config.yaml
attn_scale: 0.177
tie_embeddings: true
lr_head: 0.0081
train_tokens: 146400000
Each number is 500 + 50 x the weight over its row's rms, rounded and kept within 0 to 999. Layers, rows and columns count from 0. Numbers have three digits each. The size before them is the row's rms in percent of the matrix's.

# layer 4 MLP up, 640x160, rms 0.219, rows 245-285, columns 0-79
085:582519474505545524453538451520546484499389481540503516526493559469543468383486594510545453475451501523501527405488549486434527385486561578513527588551444543520534447577492514507449515552466427412537538439485418569512415513476551601580485506
118:532489581525498530462440471506527582530460494419502556573480529462476446507433448463505522464584492573506419562488435464463575559518517513496479439438548559499458497491570559585499452489505476511418501452468552447488399635621436493576481473
097:511593436453480436525543446544497559518461568538500548540449469570534466474489499483467451454508450623451434509465481486575463558534582490493497496480526539499566552524526554433493573482498447458387467509487559416539529540608582521531572436
113:524493490487509527498527423490485417505481483438495517484549518463544519522553413481482530489482515577500522560532551658556410520481497498607553438618503454486496415487561615400540436525445423409530472575559523413503513505533443460495510548
095:473511384529546460517461538503483505444511496491448595503467527472477475565468538489590465543601511475381483481492483426507555568539548594540388462472502516501479447478520524485464507483418469543443528488556579542535539424470532473553410462
137:560338536502436426403444542494515433488529458499443522527475396473403614470435471578515497569561510463582434479494549472525498519487474442578493442511413452473478572498460500479601414498440513555485562462619456464525500504501548513517505492
095:518478455455623502520454500569526463503464495431442507528511437446449476540490598484520499503515531425552548445491441518443475477467449478467456490487560514576504477455523494438564420438596443512475509572500490497559412550443546574512584568
095:543492509453494549468468476431626452595494555444428576466503470412433480432567469458570557566422530574471443556596422440496542444497482480513532558559509507514390516558453481481429496585579457496503463539501483475477540373478505603600466598
101:460464469465538521434410475513501564520454634344473538525455411441517416569508430490463512503508505502526434466536527516398528500514529489406491586515542491504570486499603472506483415488522493479518544539474555522589485500551483513558577430
110:514480561527530439554533566547551600466541564526437462490422512505468608476481533538455432489520506485528502569509535543525439445485417524494543512558428501430490502488558537445502564516482480554540523438508390485664488475469458514503522545
097:505548575501467387481554461438563568551527556513578559551529445407542635448465395490537434468527560559482468426514535494496499536495542433455527521589520543490451486534431517429534489528546419464520462457440464488473601459496520533524479520
110:581445487485528454502597534498516529538509461534548455461511426542610524405549394480578453549554502534440564506449498491543512593437550501470489554525556497420491529472601505594418499508563442446492445459597500488456474538543499417480433515
102:431587462586413571460441456486499466509532501535517557553500461534479514448481513484458621501501491573485545545526469492518431521416593469392561525474474602575490504410494565478531536569535453492482545460457543441407458415567470525631561494
094:499551515537416477504537465584577507480496543483424494528446410441455505503409490540466576453451444578441497464526554556507546487422516456494454519546423506542578431493498426486492486556499486427543381568529563502502453544481492526504479485
105:494476489474571495531516475438531443527527528471501494503459500605474501546482484535514491480427455537501568490513495494559441416527461538515573447459502482557477460515499581480584540544550501479545478610563482504601447502516558575522426461
095:453502551468489464433524473517545506417440588531533472488422450449505540557511554553470612543451493561496553561561476388514480532547544434478495502479534471466447442509510581525503508494505498560564427468548519569452422438523491424632478483
102:514476523500412440545476476478580533474447576439458513482427506522483515475507547488543468553514525457399512477409529424484475516455421495436409449511464506576523459437595570550558459433497576538482549527571388462499451530571558526476465437
095:515471450596520513502512469574480481505462465552558442459451529589463563436535538490564558550472452560540392482468331540577558586419459439537517522508427566485489537464570502470508493499481463574488444441464585480557427499466529556513516474
088:549489457479544388514495453514456555401455491458446571473488419479512497539501491498423380448557530453540476576495439552503609495504481529458545524548471602577537525532457579488487549495481462464584521512542443514444373519481522568559479544
118:452402539580544477506485488513494515506563457407379547516442466586506594496499418562577574489578513577509502513431560525430518442508590541443498530547421522468454498418337578534521531535556486531588439514441464551511498527509510534528542517
095:559420507489474545460544549457440562490554434511481387575465581590545446476508442391508526521546542483486507418495455475519499516517454390453560580381401534515459452448576495429529501581425482552537485467508486570524500475537533474485498483
100:526436477419375554502550462470549585551482555522494553533539485533415535400477470494529499391470474522558529574478549439460504414406477579441495507505543485536418418507553462580576507538540476421597455525522591447548532545545514501495483513
092:445499543425481463546632544498518458469529511480490451546471450472456596507504525515562503545653441534473455399461546512510511448494477513479519485575555560567480419465497451468416433502581510445538519559422560496606459530515455557513507441
108:530535486458490416534477496422572522486496556550542491512470502498598557470456510492560627590554488459478511525521471437491404434524465495472506477445491541506425486499497577425556474557496539563455543561434541509545565506486485491516492496
107:446531501554469529506485447477422461550400483534433493533443523535603450485435521482464356552451550553423545518439531491513502558456481443460533503539483481542518515593439551613551559563536507509444496528491500514485492500610537461582514498
109:646491526547512515506487450495488474517484569499394596615493376457527418521470392495472548517595456509518428511474489449499523644496542447462539489545564453547469466497505552502570485501509391532415463457575508483514484479519562467508531537
098:504550424499546448498395577522539419549503485496451434544457490511512496445474520459465536549556512468562408497543529472549475490483445567401467454435447608533532446499535536516620468546504510610409510534511462517518434606527538506557526481
104:450545413532472468479492498441500477510496508457556489543478485606491576553434602513560566558561577541486516509524360551497513567479455508567562515431395486470532505430398524554440464505468434511461512519503518474509468511483559497588374576
108:443438539432496489439521538490575423529517513463438529483533564417458530446464479408491537542616499532513499510568468474457511538549412550569506423520604548477508478506401519479532518458474471502482393477526475588438537410524434499545560562
104:521510455570444476428573458392536492427560529524443528529471417437498369531450437401614486495494492562471522461472450557483544502456468476486438513518500424495558503492517517507488525458468599556524577550523485615482597425476508490551522513
106:468450558528456488462473468506537542530563542474565578521490578512485423486479455509441536544534487570516553437462562470478451500520528507501474526429441453524479397514595502510461525421478450623506547471524518477393472484488464612531412497
136:481560501540486508550533499543491491440456508517471576459565464469513537509437509462519407620527423571458474513491475401412572606474449396484516571547571436523433478532493552522405501488452484502472476466588457582522482451528498484508522503
077:543616497536560519562553492495532473440509526516532536518461538495483502461437457476468510593523386489510495548454561416456470401446445459365436493479526549455430557544406529587570505527487570469498397425450442517513456465464473527503471483
099:500412493492509538538517401438449533408572513527455494491497514471507589550463484482592416481583494552484491513509475484521461442480514596519414543485499541542431503449512528464576377451501479528537555446610520563554492489489464598567461479
114:539495562430556432493514634464586459512507493432366482468459463438530521526465512536538472510424439533548476559441420428463581501575494506519452541480533487474518420454495491522445479500465495474463509601495452534544508532445515501518514475
110:422455544411495432442479526532495522435439557539425445630474436542580580457480466545442583508485521488484542530452558458472454534471553467473438519577507559410581493517593513509445456441575555511538534561491418507515561455507491518508517464
115:522515523543486496515467589422466494481498564497436533521474399414550443476392485482492484566481506541563447517594505500484394497430630543502556462474554552497492467478512464540560471530483501444505451517427526483554457541512602586577446524
088:486470519453500530446495565503516411487503545408488468472434542551501537440444580490577485476457528574458582437456562534474540594568491516456572487495563469518572556470463534371549480488602391584439502629431498485421467531497463527559417469
102:445431465523444532562488556481579512398482563447512507567461524457530465461480505534452546438580367567548505418510414539462502495453528465457530452502550479544446491409465526403411493500511541495509559466459502406419502547523514453547550557
109:556527433469435433595461509482513639494529530483496489517426514488554501552545425547497505501453551509479473513482526587406549633491482459463490517490468515561501379465524582495472526526466454579517463512471412482548504509442482518484381487
093:478558504457428452599477522563477462540496569422468475500515527457481594466491482498471408533572556476461521475442478467462560636518494456618492437615530497491556521452571489428472524500456377517400433509470429596489525544532468553480460475
# layer 4 MLP down (transposed), 640x160, rms 0.152, rows 245-284, columns 0-79
098:478451499585428477506560576544543446577476463469462451506477545524461404484549510534548431521479430476493477546424422533486453482520548538560460564450439597455506524522514567440507518522506483509497487403531486525568480591466452541511494582
107:519428561495482458512549500490448514508437527605532463514509571518465443503476443478520488560546473568449361602462473571466537516531519424498535510522636440431422476524505468513554481542486546517597557475488529467498514494504534496486465510
114:549581444421449480451617473416526594444445492527521502480467402555518417493503477482505485575477477480522508433482526439542519500561483467449535547541512493569589528470507489561435508481459449520571529474504584520491555470525558582505600493
123:464500523461491483559433532553464434465611498449531543529559501514403468485530466582430578529508465505458498608545559517571557514495551474550508452444576510481553473520565515469500512504507508482525558539533479474433481418439525524562385576
106:508488434552515517432470464442503522495528625465532396584624496500509565556556536475470475518451483496398543475457542537496535446517482492498458559463493506524401429493546575515488506452520496493539507553511582425517503570553620560515468523
150:492565499526472453466459475543477517471490504469494444546522491460520518515557466433485483384378511494473558455435533579541513502525536400559524560536505447504489456504440561520453533499480453556512545504477585462459519539512569541556579398
104:469520463496470580442558537538445568511464491545482495498560500570505457511542574452488480466511527451437452506478472513477404523473509557430479562444526423530439531616495544464500359429526497570552616492468458579507477392491580518490537561
106:468492502471444527416567481574506529586539512494399515403580601594472433582383371451524523482501475537523490490548479436479521535573524447544601440432519544461507438452489467618519482529463522485420457430456551466554489560479505464494504410
098:466563508523531556533436496522432553465450524499584535457409554467500447580493489636469564554527501444479462546561499500407413407432504551582467540531463431528437407491528495532468536537409483442499561499489429521512487384523508618443550470
102:523584488482404475422472390448524495556548529500431445519513470574478523543578416550457554447453430493469533488489553502506566506530508464523478448491534549576493410490482565451496452490469505426450444471480533495444417493564538412511561514
096:486519531468522522530572469456526478516552512426542496436433522480487446541454569468579400484505522569492421521550572551464521446463399576476485515463470559410571526479502454591413505507475482460507546477499556538529636520433595445532433483
113:575500511501446454461524438440505505507512484507442496523446458509557502495518439528512510527557468493501504554518569412517505505572509610459425449479510565516508603556643492595572529342497500542500543485563539552554403483592426515572503437
100:536487494562407549515507532523541479514526490472436434467474535517431577551517449445482476494462427537433477552507532554493490424509549446553563487518469457572523422440595515581473441550600494507481506469457484530589441475428539470479507448
099:554543561587545555526560527557506528506489504387364516480438504465509371605518439580518470451463425525448528561441489497395638416458436516502409428509505550540468491507484539503591534459431535482562613502500489484516490482395474512458460502
109:531497442486527458485521428529475477539530572457596498539503426560479602563462538550519496468432423525493522468565564461484511455494461573497427534450505571511485557614408567484510572469523534464485485468575519467519449463540574527535526490
089:505531451481525420574426568530520404549512542545492399461572539459490500566465436497505497503524490585457510532479460552573411603499419589393540497463453519436465548587549432551471483518562524496527503463454484474534503499434467452493469512
116:582467515436570490407539479536416459439484523405420405492486553516466476487489500474600486541506430490444567568528525519531495542521557587495542480594495478404463494525498463494516528488418512509470535444533625511518431612453464479499459476
093:466505446528519538465539481525497439444473536503414458510515548488541405568580490591496613497435508537403548484491542434505518513580493551507484527511445549422514534474507405497487487476527352429455465499559479397502417401452561427475548577
090:498532545483516471502571404512493548577504538443445524434513534586520576616576542520454528507492483499470521482486555488500459451606526532557508592512595458421538468554556436497439564491478551438494508475465524439429426558522434355507592531
121:522470555432487420506488497556486490457442521568485532436519427518578519474497389436506420546588444534528547526548509499420451470456445505420534545523438529529490501554487497500572478475625427526500420493481460601506474506484477474470533511
105:522454496553527573543457457517565447481463457529506509572509609407495535499581490507481555407550541478481578556504505465496515507517440469511489535538464529493478413567543469464496610558556498604476451479500352528566520585439433469500561450
103:496527520511549457494459546522455517450535496538467493569513548560446523517582452527500424505555573568476538565506507489503465454447514517478408519487629533448476353491454535477488619458392666499541536480469520486562478446458506405548464496
087:520523498522524453516475455439467553486489597615468570495496492491463497442438591466528534628514433442616432443493553532570472461553496466445481455429554510536524538534494573550544492432465516482486425560559459510558430535503515461429488405
102:479494550515547409520472506599455503470540425579553530539459490503432512429566522481456583550529486542451537486498572547497417602565468508551542483474538571463516516507475477431563494542430416488477483521527549495498627596438526462418423604
102:457530537583507504574527478445464441614458581482521493438494512517424543491512443500497381625500571442537500444328494566502508528545439512496539611511551501517481487609494508542517562521478404453463507472581480578443477495541558513471522479
099:390462541548451479496464472534466511480495546587527520537454595535502486535463529482480493624525531408485528573480482532491462500509441520368508515554452484507433503522499505570469460525524509517536480550483497516471526497496393613398607453
091:454505452490559518586464420494523570485565507518442485469459434563454571396462528504529573467515586436508415535418516538515520548377444507469403514461509473378591559545549496501444551582556599527530525543479506522489543543523457569474462484
091:563481606492384552572516466507374574547353525561475499446482541499540485522495473539444586528469493490489451533486508507450487455563512503418471468469565506558509479461561472463541533483606465555503543545504438454509449557511560534498564496
114:462500523503543464478533492503562493488497535545515466506527552485480624549472563480598508360553487531495599541534495414537400484505421528481488518608468533435452466545438466534428464546475434485452496475483394533473525514464543527422534540
108:480431505421567480447444533578504585455483553508478472455500546575582521501545557535504588537384526476456485538449525506583495503540474519483440543458539488494512488528490449582488497559547425489568441458417517476472510512611546526481568385
111:542497386557530533395490597463466645425537535539480512456452478404532532516492491535524496559552538563502498506489402590533531490531506507444571470437556464487490528397531546469529485462542458503522578499563446480509452446484439500547498571
119:465499544569602458502510455533468616514435534530528501416530565456521559490555527555366409584555472465539455414483423485494511588471421498466500545491562478487346526596493515513418575579515469499443490576531455513483583478538547563426569470
083:536493599500442474471458490489507502541518465505532509521547557517406429534550529498508465460504549476485503486504564622457533583544553529499568636535535512521481496532515504512362525486507464489474554516428493472492491479444479471586483518
103:434418425472579623479452490539422544416445446548546489453625555506449545449453557501501443485444511446482533522600480530496513468570529601468450514502444436549500549446524499487489511522491422410556513524503566509549479530528367542429485431
107:532493444602536442491441493448533552470566528472644534516484488496565537564534467485475443528511568503520476489486508537419481489481477529496466566575466437508484441524576497492476439472501406467501473536439606420575648466470545498463443464
107:502495498590501475553458574492471433440539501484609391511441474482520532488463492438451377542495590420495544647473505473532486469463517599504439469501533536481530512557512493553534517461475524486508447616453532482426485512524415575531479522
126:512545429521481562473533613541466431535491382475467547470445500521541480454472542472487512530545437531528470445621549570467497529530508462496518511527579476511495503480475515481423561448413493501514496536403535474539432546419499444536464587
080:504522474531490579506660425486494574503463555531441491453474554401482456514486477539526521559471512520447448459442537389424458441450558447515521575536483492518460502481521568515530443430445549458539542546525414518483485559507497545417557414
105:459532498495529479400630457497541493381472592584473485454502549524468525449466491523460481508569510530489413409560503550488543431518480483497503511580435579476512570487543471489453460470399540501516513473514418506537517512499484467476566491
115:389563584494496571550529421544576419516328435517431532495378530552482562474447526537489538485440531514496437457584582422577538448563520526478536529570404559511568562511480478505508463464439539551440511511558481485521529471510503448470531475